Each number is 128 + 24 x the weight over its row's rms, rounded and kept within 0 to 255. Layers, rows and columns count from 0. Numbers have three digits each. The size before them is the row's rms in percent of the matrix's.

# up: layer 7 MLP up, 512x128, rms 0.134, rows 42-88, columns 64-127
# down: layer 7 MLP down (transposed), 512x128, rms 0.129, rows 42-87, columns 64-127
up42 105:120117131113129119154103107142074162088066129146102160127140140149127174147131132120143130182166167136140119149125149135177091129128125103130097136107156119167108121091156145121115125157132139
down42 100:113162129105102129132107125137134130175091121110134135160150118110136148139147112171149078135117143112143123144131076111113161128160123183119114119119102147129135145140149112083129131136132147
up43 092:115102136096116119123137100101139085152117121128120089118164157086110127122152124154121132142144132134158159131144115099114149156116066104191052086108121129130129123103165137117098112132162127
down43 097:109130134093081146109086100147127163153083135095115089094158124095137093126109116117115171107128151125128136129109135113192099080122123112134152150117157126107129128154098117122118104130139125
up44 100:114122154142100154123123103149125145150086108146140158111133163075096124103079150141141158163113124162141112123121091071137109126079099122125127123115143107093123137113097119122139097184146145
down44 108:117145129098179131101113141126137177127096099131102095120057156118083118109132128113111166114164140145086119122167124124103122120135128131071089142123150102139086131109094163132181123116124134
up45 100:105182146133123127172142100120122153147139115085129092120116154127091137107124097120138163120128105102124104144120093068113127129126136084173079158170135106124109111149150123136103154151134111
down45 095:157100106107139141141114157127161112120128109169128119161127166110107134133111127127129123115167153144140144107076097176142146150121102135130138142144083115139175139111139095143175155115134151
up46 102:111119152094156149145130095134138061132109127082098091170115131102146116155125113095165180148154122156096164117136099080117100081144118155141115109157158120120119103109100144112124135119152093
down46 104:091155117156132088098120107144144125169161160084134133121131171079121109137110121134139108181160108154140133125130096140145113124118149130179156110116156151145126093131075116114130119146135084
up47 095:114125132120092174155118123129142083097127139186145108094129129154151131105121123098141164136116137083180129151093119124123083124114099101099096149113101172129113090144122125158130128139117051
down47 095:127108101107149127118168112155132166155126104138141133153148125117114174130152103132151107103159116148135147129162134105172166107113144101109137178107159128124089143125127103094102150137107164
up48 100:134111147110136133092122104081126136095127130119125133138174109067138137113067108110098104106110132119133166137105092090140129143149113088139133079136142071101128091106099131130094103149160121
down48 100:178105137110102148149142121123187128108126135149135100127154156159145083155131134135179135119115180139116126144114132144132163135086127136155138097133124146121148098107098113097198130118107157
up49 103:108127150153186138151100051119111124117078134160124147159115120126131134136127104112139142127157140129138147167167145136154092114124108096142128139122141148126144160073101129121106111156087103
down49 100:123152142142135105131128116116139153102146133103122130122136088113143111097158111113122144090132129110147152091128123147153138194124132168094102113120095142115155126110113167153098152133114138
up50 106:101128142124167120132127163110103133102151161153100096159147141152157094143099098100099154129100201126124129134173129113162126147092136141143117067131136103116113100109105134136111122124147124
down50 099:151112083129113164109100174099163109152122110127088121119104157147132127080108133078153135092138096146093114117121096162153120126108149132119142149140092102102127094099101149109142160146103145
up51 104:159094148103128139164159085141134149132136106158144151122119158102127126142126151203115116132142115113162086117116094087132120133156115105126128124123213147142106121112148110182137129162148125
down51 104:144141115105116131144087144134113130164108126154123091102137102099110151066144116133126089149115121135128122166099154126162133131102150174101150180119124143084189143146143124104116120104170124
up52 099:143176133084096158112155113110107095101120138149137103134161131131181096092170144151135151127129177135148149098142141122160120130130114139134118141110129103153116128109123133143108142131097068
down52 103:094111158120140140133144126159087114160161153110137130126135144121134147170166098104124142129136086164122135134138149149146120092092151142111141180109099096139125183125119168145161126167107117
up53 097:144161162149169160187143142130131112073152110132140157171116133159210145163075131132160118124134133143154142138154082126125123098132098135104111157099192129147126131141148137144122132132133123
down53 105:112144139139048121164127128155136139111112092111145129158080126135106130105100177120132174138116124145102132146101125133179107111111136130111122172146156094127137146166136092121105094085122132
up54 097:113105152122111124112140161124116108156064112166186127103120150115088157142121120164144123163130133137080141103147118120144118089156124123168133100152135139092123136105128123158150147136100101
down54 099:154116114117157142107132123142140135157100151124136145097121144130120129155101132121139127120154191135103100116178158146114127150130125078102165105130120138115098147105142178113152172170118153
up55 092:162138162163134126119156146115113128139113077114122149154132113106133144134086150082155165135144114134129153124095088119126102122164110134111115133101129112167121096131107164160114112132134129
down55 093:120145140119118128126135108122110114118149145133180177060189128152139166126182129132106114149131153169143146124134133145130119109152182158087091119103134117072108118136132138130103110129119148
up56 108:170157141105147134157103136131085066146077131158121104152136137104112156123127120167084140145125098130114121106173135148103067115108136133180099091113120123105131114140125104135158133109178143
down56 101:128126161082154145155105144136120129110197109131123145150112125102145106130138119189091133139122120166110138143123106163122121148161129130105144122118104096186140134140130072108115090101147112
up57 099:163148148084091112138145149132110170147166106161186120123145140155076146115121173110141105143129158107185132165101116137097105096123110162102111085186136120123124124132117129152143144176137127
down57 098:104146144128101157133135141138135134068113118161097124160102098157132122117140162130127101108103101139128118132120085092161131156115113157159142120087116094134130111127142147122112127146111097
up58 092:065159160131153169161117162155101148119153156129121095160114156141099113101112095136161111163141114123105101103150120078129125116148124136137121100142098149092110136095145128157099122131092107
down58 100:144119121127117119143121026143142138124133129091129145062097129109118143125121080164167109142081127147141121116141142131140106106140124105120140180090157118124121087134132137120101127132088095
up59 113:143132110133120150167128088119108125123103112127154127154184132098106181118128107186128147168136107122108125117093146112136093136142101124148116065089130098119097143088086127105111117146133085
down59 123:093098176132106087167149117129142138119128134098108118149145143131114153137098133084119128114135125089159141115118088158115127117128132129099117161095086115194091160135147144074131105142162113
up60 106:123154125119125154138166124148087081098097094135099113149134173122108149142160176132102175129126132151124163100158165138171094122114127129154088134166104072081086160156132110128121106157135100
down60 103:154099136104167121099102137137098165108155115136113106095083140126142123184157116126152146103118129123105127116121151121107118097160107101100103117137118146100101164154186136172140176149174110
up61 097:098113157151061121128162150069042134143126134154128157094136138142153130098108082086130137142124160110123144091124164127128115110134122096150147130117141128150131095114175171144125152114145114
down61 095:067142109140201145144175117111185148125168120133121131156124135128149124091126140121108120130128130152135097095098145138134081134130174128096144095141154120144141167137146137134110117171124099
up62 099:121164127128129148148114106115115142101120113110146153089099129115136108118117127151117151116161158144138141086129139144118108119103129097149097113150120097154080111088122148179086158153142102
down62 096:129159120124097165168083181098097156131113147123140160138078105135141081072135104149166136147151147137125139115126111080127138135106163131120159147141093159102088118107097135139106145134160124
up63 096:111124123125168095140109137156114155093155103108125118122128140137135184090129110113130159093082128110088090139120145120150148076106074080121146137137127107117115143117125176141138082118150141
down63 103:095158143148133112133120163129188137136134160127096086108151135104154088153121129133114101120138125149166112097115161130161075176167145102173147120104118112094129116110094132162143083138099134
up64 092:116168144094164120156108131166079108130152103122133141130137144147139156134145137103136138116093104099164110124137133154133125161074073121145092108153128132168089128130115109163161084113111114
down64 104:152120133131077180136134130118098123094132094124147141098141123154102129132109131109134135143151131149148132159162107116116140115126109132165132132155164133102066135058138140106158151120078121
up65 092:087156153161098123113167100142137114119114082129092142136165125114125114143105078154142132153163158077070104132119125140142127162141098116132109101101140127123097110112152152138142155117097079
down65 104:142140165145135128151123154116161147126096122150141122129127104112130137097140181183149135127089131112148125082132126104164099154120144158172137139106138174129078074102095121164163135103137150
up66 098:143148125123181149141168129129137119099137122141104157115113143095148130112127139129101106165135134149131089171098140096188121136127100085112125101132140127133122145088142115119068069170132134
down66 101:116124186073122102092134145140131144145166137092124112107149113150119081160113142117107143107107072155107134138121122151093120149176112111126088118160110071132122116171137171161136155130132176
up67 097:089153145140163139125142086139134125096116119171109101179143174124100132106099132146164126178177145137133147100138155126177107097095119123115138124129128119098098165143126100136151064119124108
down67 104:125154126132092143114095114100160131104122110134122121124114165087137126082092122155148154148152103151109123103071146138145104174138109122134100102107163124100095141089117152104140134146145082
up68 100:115121136130118093112101115145103126098130154118128098173126155078117111167129131142195148152166154102144100148167164096132132110133132153153098150113133111104127123107129109128087125137122095
down68 093:095107078140104120104093106076062131099140088115104137112134127130176126144142117109143136140106132164106165134126127150079125148108088105159143153131139127133081116124092107115108123157125143
up69 097:161121136098112140172145129146133105119145109130112115145140127101126140112125132089157132139162129109119167156162129111114102092108127108137185110113113160112124125107144107135111154138109067
down69 096:155129108133117114121106093149122104111112109126088161146122105108119103171168118167096160149147178119139164160099126166104083127054160129134092097096179159158118154163108113139108172149176144
up70 102:096128125120106137122128108155127068101119126133119137147103171101097110066160177153157121192165120139130176131184120107134112129116119113123124105132134108151122155126106115125124126132142131
down70 092:152146148126143125136190084177125131144135144111138116135053119136092090107147123150118099098152107158135155165107148117175157167146125115116113151132131108112130129120119144134125105109125147
up71 099:168138147145110156133110148147104093120142142139159116144156159105114170096110109152158114160130119121129098117128085102122145114131105075120150093139099099150103167112102139143107174168165110
down71 093:124132133094172128149165094113145172124145115174159134159123139119113074128132150169157135115131164164143113120137173170185107140037117119131133153153129152143154125156136146121149103089125170
up72 103:135155158131153123155187161142114119112105115108086101137109143149116136131103150103148124138099137120115155099123093119088127098130127126116142141127119133070150130109087120137164130116105072
down72 097:155086164091073132128090105105121125133180117137162146124101110169121118123120097092162083132146122145103151142096117118177197119135167124162127122121144157155154155133134157144161128134113131
up73 098:131107104122127125172168124128128101084114112132113123095120164120090192126128110136159138097134133122131110114175119151125102120120100117125111107131163150105116117120124109135172115137165112
down73 091:124141090131126143097145139129177099122111049123138155138140142147125163094129166161119118105141123150165123158101112120100153127133125126131116146128152113127166150132161166112127159144157139
up74 099:148090174129127098134117143099105093144146118100095145141165120093164178110122120107127147140131141122095152106051109129142137135108121117124122118129148118128118138126061155150092144116146147
down74 101:088108119138107173096114128100124073103133117112140140151121164103157169150155125149172165177162114106099119118129104140126112138147129135121167159152136147163107131116166104191137146107140120
up75 093:108098133086123128115141152166104169157160130126153175160109149087096136121122109140160095160139107093130156144141125094111114141183110119139102125077132107121113111137112062153167144109140086
down75 099:174114102119159091105133143116118106100101133112141153153124165126115162138115111115108137143163118168147125138103139119056161120119135138058100160131148106120118137108165108130146138132113142
up76 106:087142135108133104096130093080102133150130129150157073155124166096137110119131139119135182117132152118155170092120092099140127114113109109148093132160135066110133145127123134120111190115081124
down76 097:145147114144101136109124137160137070103108097098161129141077186112116128116132137140126124096156117151123130162090140095102102121128117124129125142170123140092121148115130132132108087113105117
up77 100:145108129113072143097140091136111117142117123164149121133127125118135151106130104143143120103094174140158144089150147158133096122107104088151128120124175127129118115107164148139117158150143111
down77 110:153097137129101138093115159109155134170117131121129121131155174157102102114126108145125141110162123116100120125144114135146146170131112120135128138140110130167081143136130133156098132124101147
up78 095:108132124090145134144113104106116080140152085136143105105102132107120132128115125123149140134107153125178138129156113139137055111135162102127076123146107111139106144082105148147107121166117120
down78 101:136136102134089121102126101124130101128123159119118077143138130131130153109121159125140137108170099125117099091149141104147148110126160131128136128099105149145076124115114181111162146140113106
up79 101:112106171107119112147156070126124181128097127159115145104127172120116123133141135146095145131160138126155126135127154148107141123098118114146070093114158159140112149149115150130127159113144116
down79 100:151123118148132112106111149120143104154120106106138178126135112171170140136185120133117133101151131166095124088157122134169106121124151106097143194112146141102142123114118130156148130108150113
up80 095:126161158134091129126137130159102120074112126152185137081118169110111133120150096172138108154146126111156165100092131069143116109130104101156102110132143166098106095137139172100094119135141116
down80 112:136121060139094163113084089108155145084143099096077143125115159132135105156126140145070109161121153140118120125131130150131114154088125134086148148105165143096117117161117121124068118124170105
up81 098:165102166088150159120168148163137126109104091099138114109138122154129148185133156180096122144095118116118126125135147124123114129126112124124113099153149069135132087146110114182110072164117132
down81 109:097168166138109143114143073148122125099105105113127114129177180122150097126111107133135136075132127121150150139120173103077130101146133126144127143112114136172109133154132127113109119101139132
up82 105:162104114094129134148128095147121142119068114149152105113124097126115152154125123101129126147170135136128133116131144105111106104105089078121098138104162097098118099137133157124109120159153118
down82 105:174139121114154121118124106138129115141105142129163157100129095151102140120100080101131133153157109123110129114103144164109138136137113156144108088157173118136087122102134126106117116139133133
up83 097:106124130129068153163128106167106121146105120107108115080118179123139103105134202160131145135143112116070140119129113097136095123112120117133129101139094119104116137106125166155106126098133109
down83 093:118160115144144173158133130145148127149090177167154123115122108166095160088133133152132160133153146125164182161124113104128112122152097140149099152161061144095114123131150145093134099077125128
up84 095:103106133155166188100128133155121116133135103133128122152142149125170117124134119162132128144130169133120141124126127124110101127097121116157117097136166134146122149122133167142113139133135112
down84 094:145152113125119110134153138175144168109140176139132142149125133146095152089132133151107154144126136093134148138142148089114136140132135142141118162129121129147180150168173109157175125105153122
up85 098:112148133128113090160146188108082120107160128161167107135134129144136152138105093167115111170120143082134088109111105159126117146130123107159146090120136048108108092105131156157144131158121122
down85 101:141138186086113153159115144103147110136101092098136110115120125088099121111108148110143196183105136139132154157115129133174099138139122150146156144173149117068105105105175127124134137135142105
up86 113:104123118106117174119166082114125112116107092112145139114172138148141146136145166152111176142081160137137099117138141132137163099106076156112101128110126094083104158121096147159112120148110145
down86 103:145163147110129152178137128124125140080131151129110138136140112160161121105112110168063101179099113170136127118130157095125108111117166137144132137068142103110162143137133153150117118154139107
up87 139:143137106140156154126094128108130130156154145134076106119114116179145176066141135093133106105110111117110111145108121107141110146136091143139083107133120131160131157125173129131120102104074159
down87 066:124152136145116123130068150131123137096180116160172146159137188140144103124098144120143127088104138101142128181132141145119109123098120110149142115121143116130200088120171105180122116139108091
up88 102:098158171094134145109139138124128162116107129110151097124145113117112148148103090171137128150131129124125084102149138131143107128123093128131124151167167144103139144122120140133156087139123145